config = dict(
    activation='tanh_gelu',
    norm_eps=1e-05,
    init_std_qkv=0.0477,
    lr=0.00505,
    batch_tokens=32768,
    doc_mask=False,
)
Each number is 500 + 50 x the weight over its row's rms, rounded and kept within 0 to 999. Layers, rows and columns count from 0. Numbers have three digits each. The size before them is the row's rms in percent of the matrix's.

# k: layer 4 attention key, 64x128, rms 0.0482, rows 54-63, columns 0-127
# q: layer 4 attention query, 128x128, rms 0.048, rows 55-63,119-127, columns 0-127
# v: layer 4 attention value, 64x128, rms 0.0477, rows 0-25, columns 0-127
# o: layer 4 attention output (transposed), 128x128, rms 0.0589, rows 0-25,64-88, columns 0-127
k54 102:609458537440420431517601451553477479543549433456437608460518524559509447388451506436555507452534523564467528464500554474500586529451516564524525535524499551414522531395499448574519466482525458491484501484519566538505509517552518445542549488445510401538497424478494441477563562460527480540450446473502554508479460610464517582465527531585528499544538417510389527457426466606527531581481
q55 099:554502455447573476525499500526554541554475518449435400354428460496486533489473527416537451468496425503518448548419457495414396532467515488473504479422517456583543599512432519521501531573509500502532529436512412607496551458469573506595491537554507484504465476572471414524473564507409437471454450591550612587515563520427542524529485461471498516498551583507551435523456528528522510515491
q119 095:477608414435534567538536481499392542519435531497535486542562585477566574474513614426517473571532509532514534474529440533531500539521393500411443410435563396433451484475415372524491453491513496448483531531574540497474507457487485529445502481459492452468447430558527536461519453477469503474419465542555438459478519512530426433455424514512499426458429451510544473490442506541543624492505
k55 093:528462495598466441448504537413452489430563481502470511597495491560424489429612503561477533439532508449599549548572533448520469532499603459537521391526491507477471554440488521559520384493478501513545555540341472491551458561535513461568598528515399489416529505481491493576564534599527434502508468434523524488493470503555504482503586461415455464453525494531502490546494456484420474489472
q56 102:439511491460487530465484519490477541523506515474562415551554483400548494511502456529475536601507470487517522523549551515466552590580496498526538422485497386467499543475466545573492470550433545464496507521611603494426465526501575421530537456508495464495488508543512542443476465518567484476408433466464402443479545504488548505559390422534335470483650503605537528502534548473443485461476
q120 096:529501533500523544541525493497453479433533461563551495503481483559492539449470532559508555590544434540425549397531542377490418517503509450578543508446475493447540450410519493468489499592469462502565553450527590504521517470504578504516457500444473505560429545506564471503517536364486515573508508445459512502546466602558533574699531513465479444523471550570465503480374533475475451511515
k56 097:476546511522454491492438470487433419590463474488524541460492525527488533619482536495570486431409536489452517411463472486466489458399548454499405497502484539531555592501445506433545446454539488452519489592574466473451533457476404513492473451453371519538573467485428483566562486534548537372466552458454480529446446473414615514549462578476450507513516566463513467562594485571532529485501
q57 101:382532485485454537513432502480514504436580498522583492531495441535459529469445449450425472525506580504545432544455502518548536491572559504466544542630416507515460504378526569549523533601412552472508517519596443502592477561507479521474436472508557539483411575516484540477488475387486488494580524531453504402537496516508566511466453434523514486540430491534431468539452424395457410531515
q121 101:511421439499508489592424469484536464591491408398423487559492562511555419500544405467472455502452598519527465509513507473446463575487541534493457480476470535463530420526591504497445476440483554445419551435484505539388574563529441553530495521526514463430544511507528479410495591556487444578443585535431510558529504525452478456568457500453496642532512511461553477428582509457479537516482
k57 104:514481533494481447445576514565563510450540552623377487533467516450558507507500608494551558508512441475541518525497526558546395522428388488516465520427575553464465440506477458474417463514511510487444438482527523436509460370495594470422507461531525517574509484475514522554554403442521502467423521575565469496605455474456558516576431482528572521500578426504506504507443535551454561510458
q58 102:435513564463558407475469528498463408541482507439420540456555535548482477353551495529434536540470497507483536536512504506472558450459409470538568571467498449451492537533477561509522504511472576561511549500529498499507509460456541481409454532416489399481532563503482460444548567432538370437403447448444477425496461516547507515406453593550568516531469464570474448569411490545460470570549
q122 094:542492534387519551552507488434392464423483494546488533563554579558492560480620509527453563462528528512437483487509541539498447442530504510404415505509481518571380496590533529510515548499487417446492484449583475412516486463491429517505586517492512461433371518537549537457524380539550520486535563439613476451510543455475517549425539468561521537560483440545448484445496552519507440461486
k58 100:536444521502543634439598502585592466508479496472459485514430487452508498538520570514454493541595416489510439474582458487524476545462543480542543533599553456579544469389509534408493538361542505436558492523417511546523508498443479519509541472482520594531537457498486470575439469608544489508600448526472515539516512499536504487518454515596397475595518484423549427527455528510521444503492
q59 105:485404513433604463505518445512605516478480528544456506472580526473467482396578610517532558498411554527418555616442496511555466506484504489498524449488624519458563521532493372480414472506425505538505521458517528562413452479528547449444476378517559471565479519514495458479433513480523528537502575513513430566524433556488518521508476562558568519402523514464493484458515546474413532497434
q123 104:439452493554376459448572561474459515507563436513478486478529454475445553427432368460521480506453526467457535444502529560504523447480507469553553396501415548497483423537557561488532581578464460412436497463489502553516474566480488603505517417537486534474531509504516553549560573465484599466424522462489467559431507467446524512488540429421551510559522468458523511489452350585539434497519
k59 103:539595577438558466561525523472524569483533447485488543517492562560487482644462510502458385442476529509509471479564475451438480470516476475501546521512573510486417550422559476417472526589596503458468445589525440453493461432561486469606516465525585522544436507460520519429509515565585425553556476480481420519486481539500454416464470566556464403472450485445546544489500483544451591578517
q60 107:565564520565509585439436489420598510457437531567481497480558366463480595549474480489434496486539451492473552445486481455523488419484512543421515550527482552549446471496522570569449466494458510525478572530504415460495515548568461489484443518567498407521539535534536620573472467518547384466536535438416451525553481527482563481497465476568531437451522654505460465424506486563520450457488
q124 094:519532565530512477477591500486500525520477473528462553473535484544511522588453509584524490438592441509410590475536533560446557374469441521623589454471575463367513440478473505473430529470624458569517547499498519522540425541592434483527478528495490425458464535562462568491510465419544488486485467518493502454572451503497507509479488566504474598466520594501581543459438451494446499575438
k60 100:497440404473533418482476507526451515515536488440572510504553570460454371537573421478511564563512485455529561571495532508544457550558497474452493563442505545568593511455486491406555591570575518422463486519497517526497483452508499444516492431538528489462454585492436396583584453531501499484488454493351464491494561527537518520596536528524517482406486431504417592573526518545487457530470
q61 096:460535553488419481459419544523460500427521596476522488449454454471483532501589513474480417501552533491437538444445509441544517510508553462560543445495529532474479542566561486466485516499469533500491426624493457493515575550502524540515559490466486426533407455525626578436510551408460549469519414443481453476337457541530441457610480554503392554493530490496583515452558458552525505545449
q125 112:531579513485421563508442474496536484518408477504514508444516393498483464474483428513491515485559505486449500440501504556427447502532500452547592472521513533548504535530477479506476519564485484635482420492559459528502483468486508593561581527524560343444521415481527495492470663560437552578567484522465468459498508520444435420489468519474617505420500511453413515536442474539439449422443
k61 100:470487452524531516476523455438565487567601386510460545486574543534411421541460512508558535536472561558446504562526445508414529404455544431464483558442450438450505413494520484596415430483500544485510512539571553618482473479473448483514397523511540520577458584557368547549522441486596471465509515479595496510543541458511510488520459477507458454494480497464549543491513539385569492515486
q62 097:596547576461487553479464589502453460548524532500491415486450435545521571549444517480466325431460517529490502471509564492513496463473531596530472465512541517472408402556505522564502566498562493553514460441584479532536531469490464431492450478416492531507476462578542385506520530428483488569534452495362527511544610531504498549454516418564566517483483491491576516474583544512586502522469
q126 094:507499511412421528569557600551437528451610482550536434605551528565422520499537545404396487510463535420556473492436494490453502479513546558513532549508482499520496502439522501550542630499557457568472453504548470501509552515390435504550440487456469459538513508554488455530468503519504470537458520598447529500429462590487600474480547556552504452573496555486395416487502427469547544565449
k62 097:488370402505455510464502443350567541424587548437379516514373509430545446484561426570496499503509499488544515495522491438538466456495488475523494535530476478512498474566536446511482497599583502460532526408495485505436547470557444489426560477454536496487632417525508552482458484537448583513518488429567576445507429489478430620452520530508499485497503468511483504513475568485458513528547
q63 100:491503483548504461573544436596484567491526557552472462469442590452461546535544513547510510453493439536466455459540466485414563496552516513452430418541530473431483557471551525517496486387489477425451468530534500468498494468381494535553471545551562475512569523463608448376542492515524543553460602517410563641420541465480456500564568485447605478505462514511490542516461455408514514461457
q127 100:500537492520534540472578449511420494400501496472564567527499472465567432493560517502540459465474523532444470536511456470486453477395422457537520567415454494348487528420508414448513497471440467549472494507445509463513526528519430553503506615547460409394489471418528484475578487412462529491474515411599511576479535530533456444565528523555470523452445421482596517579452529578518425481500
k63 099:485537470524552431449505522522553451587428501487501498496543474476500554488363519526534451481454467459546552507419527526518519500556493541578482487584551473575539459523516442550503464558468492567509559462508506572528434507609472506548479465475478489474406531499416463512502569624394446527613477466448395493471421506490453502513502551423515508514609577487408525425541552523488627461549
v0 109:508514536359489577512555432517500530568567509461430483552495485410412553462467564521551515560499574454415543418539596516514501531513507448511442537615447519480459483503463413487492418490508594496416556496551471573571538464477493371529480451434515504565399552507481537558539493490494556532550460533506499422494571481571552502482465551502512547541487544545527530494624461421506457458487
o0 104:424547408471492501522437525565497477485503503519522530578476458413462532480337534538492492474510478433522514389564535526618447571580523525447478468568491488446524521478484429451475505409466381455496531550548544532522441598535479494535552512513463467470511559519493481504533407619595476422506452514483428492485600562519478506466517535513368495472530457483481582473533448438476519526536
o64 104:452397548506574497514515428484436580441594495549454488517564558459473507536537532389510548524548493443561418506481500464633442502540464467527384503486418490491490402526503491495576474461551520500532562493507438452495450495499571478502394597537490448543472473503402537500583450518489544441505470437465499435535520446554552526559503513467518442586416439569515445464491526458627495539517
v1 100:505579436396465500418491467460384454536458477460556470539530517498489573467373431496434471417554485501416466449565585588521428412472578495531500576532464560500476537500460480431545493523481434518558479469565518465524523476509444516428590561492428427535525489602535501499583525598514526459472386467505469502467453567451496528505512540463555483562544559468515442558454502584524510486531
o1 098:466485484453498542526564558465587441485500521527571530558530509526403479500489433576440442456465526582520467566491496521566489513602539469517495434569406507488441465471454485426439578551470518507474444442456453479466528424446447505508435524567579484472465459570506535688584487449505507450469478566440483436437511480499445497447556537554408425489432544494450486465452428465554510425457
o65 103:470571461461376560484459482514413445533436451508583483516507535426489557379421465423433448535545518441487465525438567505531547513504484549451466514475514421575512548441492581539504545451493497478567518564493567529488507540558532533533611421472471463567581466544484455486446496612478540492581506384486487515477499576576464534494476485510626502465531561521558518587527559488423462506522
v2 104:509502506493485455426507537612524510506520455455524512531488528497501482512530583462458498544422447573462526431489466377536494515489461450550496488367569478454568455485534454483536478520553481540488499523563414504512455574472620481517474483577540546518483592560552458531437459460409521580535426564527412573476551516571529446415464516476574447581440505482563530439563524454448456471627
o2 090:522415500509477461480489530516514519498537470453473511501526555366531388525586448518472528562566489469382474438504522464489422529538560615607439441442538584492505461434540462525519482428557570538516413554500557457513446516589487472510520477517496437525546504448391491532484503469515526522456416554577594473512483482521591455440538494517531464478548528387463471545479526467570622505529
o66 115:448519557490515476460559482530510406508581431465530474526423536495445598486529534424496477546476526466558469449462539467512473557550472546491517526427566520423460497407600431423549431512435428383498511578543555406487432451497530515445480451405441519527521560455495550443537496498533538509517535452501434532462565454363479582531443476479520440501508450529580583526524480560435448548560
v3 100:562484564526523558463525476549516511475431531508421471477477521437445454611517528511435443534439509554614567394531518406375523468448504469572582475477483470472568491503477561520492465527558512515503470497511472460516538607568609404461572476480498553520489543471452486565503552488532456535526507467539437455595469430473585450501524460556494511617427534510483506424450508423471397542532
o3 106:565490521530493463439415432645532441509549493487590505534490586523459486493527566510521532535597517501506443449343580460558519528518508501526546524469649460518532483409512470405566508507482471456445468459500525471545474586514549514515514430525480546519473515466465617457421365469455488471595503485499538534525546477406474458527601529502450507483516476543497551444430464527490486477520
o67 103:564509493487516582595560470419458637549503456478404474487502582508516471478495439486524497461510480508578567504594480477420456500410557492478460460449513457451528478529487510504474469505494538443474595489444500467524499459572427386487497487441501453459557478465505435536569510551516495592430473547492477407601509426406527489523432493548512499477580501420499522630496601548501497594551
v4 106:539560548483637437592435427499475444571507495422488398512529508500507511543397432542490518458465448509563564596538407486546522525495517494541608536555411527486496454543520554525517475432503527546521479474459472528498495453460508505471517610417488483403530544410560492552450499500558506487497633400435441456474516483506502494533512527541560577589537565512507557493467488510480453397517
o4 101:474430592449494502394494519449558522522522419460567456554534530545435531511535514530541607468448520482525555413498506527514520532499531504550588516521589463442482469541524496560460346547472471490412517491464475501494399561515427460455358484521556558500433486498600504545412515472504527547428590527439427491453511451468503501549450513472388590478491520472499575461507544459465511435472
o68 106:470543468566513420542474430569455561493435493406423502533606493470499556470523480477511361505530423432519584570465559524535439494590475499458488513496574444480502459566533522479408453553550559493547525448497462504413438392498511571541562539530495428494488372483466437435590568468406497523486522460443477520542496568525504401512527570565539459472576531475529504498476514460471520532480
v5 096:574495453453537548531452470476516525462495492474568549525537476490514446512461523481572492640528463533507552529529490477599551440445516435409487523481469575552540430507548440497391515488558567465547520530469533408449408501588519462455486561574414517507460497507514550561534460555406454572546450523427558444463526597454478493561461514553438530555484492523384550498596393459525490467547
o5 098:476503475448513521487532416546456487494512501489531521491438469560570512522533565524524580386467459452498464443585446595504484511491511564494426460475487556555547563526443468435550528453584481533519502447458558538405502526513449516537498484514517419403544498477484546489480493527497429476487536582572487431661550496533444466519543616425413426485533581479504419451534435583561490394469
o69 098:590513502481511498513430539482628455467508413486531548542530466512527462569473468604438499625538522445502533530471520440528516498502520600459436471531506508490503441466507528499410399574497557506523508442568468503380454495505533525604454440459469384495479485505440513474457545565481583509570440577502480504431515526492509464517419466580479446591587542546427538569562456480426549476475
v6 093:540571523513427529482551462434504616493483435530544467464497509346505510466566470451492525460526431537557479551509522528488497548558493531496540464574507453581473484651482522444480474481425486500521554515451496521507620515567508512562469486454541517464491509505492527525446566473452475456463467456462483458432534459458488484486431561557555564439544487480479568464345616592446493549622
o6 087:428467507540459487529519471537445519521532541492461504640584493432472521505493494468521446467583431476590499486527513539480497479467475504456594568513428456547394480535450484511440495490469503485450386414510511508535510500516502371463512471463485581534445398450476408414473537437543589547577535543486590553536555399469495440487527516555611487480414499555478477558441548472536459574513
o70 108:493473577473525541459482522494565468537518616566467389414519474553453528466512372559541469494497562545493599550462456522542529594548465449532474523577579433380474518515438571476448401437525524533475524443415539501551412481585488527635523496475469440450463518564444549519426503504524523495455467521457516467479539481436453562548507506558527478454495478440567512425463512557517561480481
v7 095:611477593528498500470546388524425560484462540607418482397530437482544526480518556470542495434516541520462508491538452410475442443461518479436417544536556593488522483476570404504516553554454527493473398532488501501514436554455544530428445449476546546522547525542466492533500458484481454512451535568548542487479462611391499529540518550426490568510573467472494440455395532525473560597510
o7 090:511578507541522511542609499573500433488566516481570457540445445551542444557467477594431475501558476433426525461450452520498597468472540477526535543572426547620505551499458558451451495428534543522530399528382563472469582504566404505555551494480547450501586454560493522474559558481561485518431391483492508511528502536472580527548488575503540480557578468538479525535541482484603454519509
o71 114:550518510396561485545404435499446527586446559527400580421575500487497469412523472447470564530493533577427424459495513518430554511479488494544523457447566392490523418544492509587503429495475533469533559502494509541478538450588686533451487485490535517500426531416478454598483450552476528569534513518502488488497420467436489491532485421525499572533411535532491469499499576535469532507471
v8 109:487554484450533442483593559477499466435512508508606505510580540481605441544466480553544430441485449472483606608453436483452499509477500487460578503515537491510435539579442578498533584479422516496512486533470512613452487481463445484515466401494495485400533533555496579437520387535434510481494554550619554585471423584548583578492533489464485506491529503534527530560459512504488419483464
o8 097:426476547524504499494575479501497545436513406403506497550510443603610499566577516524557519466421569553497466547542533477441519618471522509500579514484522482380496482499458419546466584546426461565532485531530515543463530465461477493431433485427459515487436501496556462475601603392468538506497605556527524493498500427577472511486482535531518522462554499462580567512535563423518429543444
o72 111:507491528488517531526473486471401470529544534572526435452430435499460557530558513440481539455492495475454461507417438526474578522571460537534457414523525352544418609482457633496523559445500563484508419539606530555465547501514470437484536540404414509419491521477572471494484471523569486485486567454532444476586517538511571462420520455542475529596497528616547518500509485501552492434530
v9 096:481526529530531469526573560475488469456511445487470452481553492542478556541460467416495577406601534538486478512546418528516473513494473517420491419490491491376570429477513509480443584483520527516463468431513478595602604440453519489525484522549464525509509457502505522553489488463450499472511545619573372499565499457625488586485595526457455541440447449581434453613542531473535515522486
o9 094:451567469543449476475519485460442482488449350546469430451524463544498532427483483494522563528464471544508546540611416525507482523489501481496457524457544500534544526613531432487411443389424464472567448498510501537551374480452493495561508504536535457555504459429503432508499511526552398573429415551448481476441524546532557492474438478561566507501520610514486512526423581461375457490474
o73 103:510507542529493510523509532577509483453449470585458509511443524563506598547450562466493507513424456551518480522486449441530510481519531435463460436524512567427582461388461477505512497498470529514536572544602521502492529523467514498486449502531431578453543556472540420582548489407529523364506593449491469504581444519532424551528463439565461522543420454463380521524520668562473473494567
v10 099:476414541484458499452519446480564493472558513438544478484489503464475479474558499511546567508383476527430506492537467620440474500493464535468468524496506447504586528498477540441608584493547550446489500614440502521629417487439482571589497418512545540450533416468458484542414472507458578486528401599512525563480471425491510565558509514455606522484534506502483405536539457564569493544565
o10 087:513408462421457510477489467511447473513533573517527398475469433397530602507505525466502463561493466419406492473503431494482471495502484500417508529523542472416456417469419496566612508574506474421521433575534554452543509546547554455497429559501509530481477553400422441510433465503418493515435560478468569469445409525580524560542450483418481522571447551552507447430516521526467480443574
o74 104:473528562499520464530494524501485422470503622478475500486472589470494458476518522588583569494491430551497591457582453563541504592449480487533466514504482559595517491441478539487513568478401565411548456533553477410505510472545482546616497454436534574527591568487493421429513501558492554519441503459487444537506486498506593569418561487500574521607439435539432501536469490544587455528552
v11 107:469510488567416520459548531476481477554446545504466526465456425533476443524550523466548497443454612544539473486570532504520404502528474475450464532578489448489412465418511515518477573515485649646546495397437517523512416479457566424545606443562577526419577541537487503501419533452543531467515489518457439521480474501503450506547493499554571424442454474527523468551516492447565486486394
o11 089:559520493491464508511520472511503464562515550510471446453449468442583470444567434460484504628459443449586455426553424479520431501475529442632510506436436535449457458513444547394434546601542514453412617532482571454463488498428479487530492510481505526437571450507455438393609484557463514487504481532478445467503559539539489580516528447475526474537484580504595468441467494553523467565528
o75 115:570515560546538554548501453544488493517494515445507555506495458624573549425445559475558544515370568515503549407536526416457554478489506463490472627546458476430427580475397474541549500489404458532485511522405485499460543461438547454447581502485488493574517531507546479485449499453462440539521469495487456524501476535551514400493448516455546504551456400548492586421516522429452442493607
v12 087:537555593491461457406416470480519508474459568582525501445463519478549520558365442425436495524472518426512463486558572488482507421523505598460464509475585619562461473606585504538438484477556539513496424494392542478494530468516529548578522554574548564585477493495591446459557489495499527536450490483550520436545492495444451510562511464555423466460505529478537507490462541476613477532577
o12 097:538473474457539365539539504566472461505508485486475584451544446413561540551459457490516393517451421446550536456535524502484524439496461486452502557468398508561475535533592451367530381502529488496508484495568519399549533557455487527530456519550617506482521456514548503605491543488519497411502559502457510513477554494419521540457494522509482448440458538563522511403538540597583410499557
o76 097:556532473479428624524529521487483486565512492570527440530502525585516493513506508635548555430516483528462454442451507562437568537538601531515497503435589516545527531461522542615441512485508553529516501461483507522541488518450507461484583494460461438496392546539487519497513408454516558590585411436583506452504467460465467385559516562565591434464500531570497425571442558494507513488434
v13 102:437572512553512461427517548422480533472424482507433475580528413505415601527446563577536497416574566491515518532605545463538524493447503496453539529557469529453599493547479496530492492578450499500429543474563465502525591499546390472461462450461496547500469479484536426504562443533454505483470529433434463480458517602452452562445631507495501474420550428541552520525503452427431582466474
o13 096:500609506543510435494591443478589577390499467552538498515568502546407494471469476502467464413504578445492402418454507437512494442584460400486509502562556474503534517530508429481481429450450397450519437461529458569489478418589504525467572439468463473429499481502498570480559526504532515493454484432489487429463550503524479423446567543509391470454589502518553555442477488386491500521516
o77 115:504460485559451486506352504459495442527510479398489469493492503509468495501491563549495497460498455569486491564467476484522510528481457419472516486507479534547529458481460546501444521397445507597421559542473487481449546545469515512529416581533549640574436497487526481644484516453427466505530422590563350468489458483487378507466507490425585515438425502570442549481478480520432485469500
v14 099:492549485599577522512437609491535421582520514499555562500392518503512465503490504611400540487563508536490501477510485480515526490494439499401472543578479554510490464428498461575503494503474541543513491486533440570453528462577565584455493497511484433550591590477462435458481341452544498473549480553562480431521497573578532547467459539414380456435490508566575511515483501533537483456470
o14 095:572490476514460552532374575533475479461481484458542503555463533487505570568571445525464542420467508498507574504491459592438464498531506516530529512461555471482583500506512549455482558583560456543592493584460497597474394477538486456418413556449518514521483501465557584512522497486424505461331530500473448543386461562404475489531458535463462543433517528519579522536575501485513545412521
o78 108:525562473538549534512432445408470488464511468502437456460482516588479415527433497542457467529498478503512482458432468398521517528517536472507536562491413511456448544478503445481501519502525374523527486587516500527562571433592532526416592531475333460533525494510436526508552521407534454492545449426501580492555603421561526547544471487519534609537432481488527608569516481465495444517444
v15 110:468458433548563545446451510494508574536571515497545529611577421487542510513495543562483447414525438508596446554487476456528559545608433541511385457585469425436490520502431448483514530493543510512559402406565609574492463590479490446457529522396449434427442528521457501547505489460500493485533586497514534473509444516487502468472494532535504563553476509505458462515450469391408501462537
o15 096:476561489531480573481420533520529514537495440499522557578408488573466460524566500457454550509444567477522558467486572501515513562481448481365470544536489411403527479426458466497453448536562467449498461498479482457503504492429586534482499403489424567486488526562409518447413479416502480500511579584527540642465465500452580514557475484513484634571506446534500491532603525520470536498558
o79 108:419399453551459467489488503547465458574534435488461576520494390530535515429419517491524489567542517547493508436423513550490495534509460474427543564546466479407601410491404536650517567513495560509476483422535458531430444459503582528466427415520521531497490444482486468545570477452544499507558551501411455524430532478576349529493490537453520441463479457513509485499482427441469524482523
v16 094:552483468548489436432471488489466560482461508488497530553447412459537383586554456428486533463490469428459470534513498477528573508540574456371509450436481473459432473501462536424527549560454532536436534604499525528497480457448568493563463441495446551501462543456519557443532421498490527446568427593509595459559411551512434492564476399530589474555551575448497522518562583533544446489483
o16 088:470532611553489466508499488495567369530498474474490499480435455475532448484488514436458492514447483473491464463455472482464524517537380493570439466571452514558462516435509578522469615465452485381487427540488571514555524489444500453577492551470537459474406477465519434435511489527583495485541531460456392495421431548530495426517598593469496391523491466465415448421529584505533417487490
o80 104:502515431535488498524521340542398419536467501425428495574445372583550509594591517536624523520569420514416444499498552505531508525521552492525451498452516541399482489443519492474589493516529493516500439446570540498437500510520462489519524429371472499518509539479508493509509580470458472464483454485491511469542611519570496554503462492509518563483575541458595502524421434525550488490446
v17 090:512462420480472481587422449529460501553517472471411406507510432462517506471488506490503426609568433537544514487508520460529554547443494430512545411438497572511458530509535592419521489554458526437602474486425504417475560417476483582497563504516582484496462481517486455482510389497470499534433487374436494454538578548494472598511536478557501499551456537523555546537449532640549500566485
o17 087:393540507522454559449593453539475498505468538485540461472534517408540536523531531496523386456573576497557494597520465539493599531533488418423517402504541493533457588556514565510448423523486550405462507435404502547417548605406505429529465536457557546376494464567470499505528427460483525546437618468442541484496506561461493504474540468507490521471485532506555472465556571473508517533481
o81 097:581447487454500485409447521445519462495459508462538385555508544503425457551487467464502436550455445433536480507411598549490397375445573516504510522445462547462438551578520526522494550586455510534533511524454510443443468519518464551520458597533461434468482512479518519522526537490544552460449386447489488513573508479476504518570417478492437462492666533445519574594461435508433484492470
v18 098:487470463484559511500459435432537522487469519446466520508509546583483430379547512501480606517490527598515499381526526420516461435581550513468583530522464528540422442489485477443443511539547523459496489467537523553558450452539556405479570500503514506429446528445488516446547544539500415575436455481483594517544437410511495535513552503562539558426545456489510592485523620477562528364451
o18 099:484441490475411598514446420521541477414440581443618476390495527515495524474473468523458546546543443446493495423486482403423477510581647500440471514541496402568518481520548516528580456462553497489464520466457501464435560511457521557523561489490538466572425486586490464423472449475486423547509496507477525522561516505567445506487591507534472379439520489455469516483428504533566597477496
o82 104:537420469479549440478520577519467459440484443447465567485498463552453561483528539447538598611457462552577520554506509545515538517515497500385532465496465626448466619599502486465506501593538501457450501495530507523501452469463545430463542598430542510594501432490592445514494562561470484422554452485450583456394498496469474467555498464549506482531486433582568548470505512400498445480500
v19 101:499480483538389533447473544496497468459581422450493517446538525446502523528468485582496411527542438499518614447505547449509593499444601485455517451650571491515440639501430510516481442461478432584590525532513449516468543472437490468435487407496463514483498502463545489513525525448501500503491509464437548504463619439454484433536515517494455481542589490489563489554519489457434555606411
o19 096:450558495406545575486538462448505515532509606517508532537483548568523527531553547587448549503470575446463447552537535390608464560510517457513518498542422481449369479435531460532369533525535549548479472525534498592565532494493446470464548545549540436552438553531509504460557471402518528472535503506522511430380488522545531466535547493540561495526503502503478459483455552482664479430534
o83 111:553508534559473532471584512489409568508486446502534519588583502392608442466439510454564444387503547594493550502453435591463535469509483445523540366529507524516443547497440490484569551519510425537515485428464515552575510493512485544564466509502491541441512425473495629567484491533442600503454487498507490536588518483433511416540439497407491532492495491425479528500594471510508515587525
v20 097:508400478496535419504499599517579366489470529489549566457581495506493483507486444471557551600544474549495559535484472532479451483454460524516455502495511473557360490456546510591541585488540584523499510664468516488523442469527598509434420423447538452487462484557441546570410495507519529451502461512402501511545523452469493475477514450528456438501469520515486578443486566516471533529386
o20 091:619471377478396339517586571571526422468520522506540527516462553506453586505566464504473480414466482523462514483500529495473424485518472584583498509507569505441391515524523497458474492522474505569567535471511482409513452509507496545423475438512466495511552573494516544516436559397512472476461564478457516480566524517592565517484466468451437406538510494427429504497452434474563542446566
o84 095:456462456503607510442395454456459479457457480512497505474491479478612436547529429458543467531372470453469564518558511517546517521375549410494506457523453458487480522508483559416521522576561626503431540422496491461485562515534519465394509480442473493501519408576531527430490556480460504524364490555463570527572400425519487480465479451477485543560448521546517516417511505537483455453520
v21 110:410531456539515562561448403418452481504476396497503464482463536420573463510463648562607559530544460549489564499523500342531533484530411486552514489520551494483450441486524461531565528444492429512512405431532471482627420546527513539497508428523488511418447530490475446498493446495488521575482500454432534530575474447497450483497491531451573424482507502429474525487424510546512516556559
o21 104:422420537530545539472458545507503499470521571428593523507493555548567507498558459388537500527429470476498525501436499436506568531509527617469510478503466504445412473543517532541579433567505533427426489444496441523475596557388574467468577447548488530457476509523526489450505516481517545498498629477435501537541485512465542382455553436479413449578489525556470571404518496488410447426486
o85 114:530535513470512450458459466429540428498433492519428471513511500523515486445465469412486564631626517450485436540515531509523457406562519566533469508520522513594454443408452462555448506450490399531512450628474490502525476440509534572434497610480500618553433498480434538440510449513488532531491438553498519491485454465468472588593408521476593467432424517508511554582542510520475485500514
v22 101:316522573617495468498445466478465485518529541395439545543506487406426568458480504457565500612403502524542507536467606478608462467517527475441521574479447489432473538496519501572470405509425467529432479508467431476512485493511538454537436419488495603445572501526402508487578531528496552496496581507555491498503547510514478524506387487511485510524428507501577465490499489475539488439490
o22 095:490550464447611424479489464472576518494546556501534529556602501452458451518514564529459505532455541512470459542463497427578533498438529461518432474457484606677444556509538509509452485597531457484516565505571432456469539500572488546475444428496496536643503476516441490524473490579433498549494414510472450468526441469498520504420547554493489465522494556545520510420511371393450486498501
o86 103:437384475474573496478503476452493538545501574446378498507458430511481513451582549531630490477426481482571483502472578454546489425603468483557534525487429512455409420468491447613428441526513484457465505523523463520551473459444443414496554463477433600423434472470451441566493397528556477491432534488448487571541498494482480500490446512518446555489517462511562482470594410503525463464511
v23 096:618429526496440537435539466475384534500540481451416516408481495530602424551476512376588542561462517496427467484527565496534618531487481518536594495471583425474560567423471482540512526528547439504424478521463483459530480455516641466461458514517438520476524481455482528524478430544559534423506513541596468421478481510549479543504484450543426526557471501532580497528469518496552565483555
o23 095:500425559567450550437422488512604435473297510437490502493562562471474486491472477511501473568466484495467459489515522576496433543440527509517423525443504532558470329533468574525502539501488467524515546481551559442456492553486506490469562560458425501443435532554450484475498534545426467465510470549483461461529517500518474535434446463609394424509446521436437502520487457603484505511434
o87 110:536556510471494546536565410466400534551583508533445511577467391519548511601567551510536475526463556623463492479512539506520514583431411509506580491494497542498522478462517529487473495529598566519536506611506576559590524485496511476541478516506612507520505542449467444586524437499516500500475495475500471518471521642439541445574418543487554563457550571444507564513558601564516511509545
v24 087:456551468421605413545602405414509501505540496447415528473551473477576518461417549515452587440365471558575534604508447513476458508485530520489466545474475424613408512561501435435481486544416526530433570533464498566481508433502464529526522482504498580451461492443540502547534553449504495493531431430426538531457540515553425497544492548551411491510505493492455441498410511533513461495509
o24 082:399463488502523487539595450437480467475561468451592510466471510581444488456587478519468595551402523575558478493565526428407561515480478475493594566492449548439486434584470399509485403549462619467478588494504496415515510538491462475560512482448522464494492535479448474479461563533517566534450567420439436475517461453491488506524487584503514490564487458508570436532387438552515556487522
o88 099:507532524413527546565482425492561494456560454484482524502513390392497501563455500533450513561504455407533460546447508507478503516516361445522503591494416416517431526535475530505493497480528407597469434403478474501499515417537475514544374462505498525504523501511474460532480598466472583479543444472521551534500512511567511565498496516577533403609477548606452473421445552505579436508487
v25 111:532468481538437525556468468496462504542585504500489558484533563571549447532475540439458457570525565491480485523532457556541571444492582596572488585402444464445549539498450543458483497639441518476454510521347433466458502491522468524505530426431548638499448480491443523541511521499465470586523534524458481522484404518559462519526441405472530475512419524428485437580548464467467492448422
o25 093:418572453506496460495494432491571556462538640497523511549469551422413505542524521474488527462503451450520456457427490497490473477457424503489497487510477425519556570534532580468516548474464479428497471503543514480498575494455438406491493377484513401480440559534526377460517460578473506517537498541487423512494528559551563535395499430485529524609455488527336494479444421470465511511586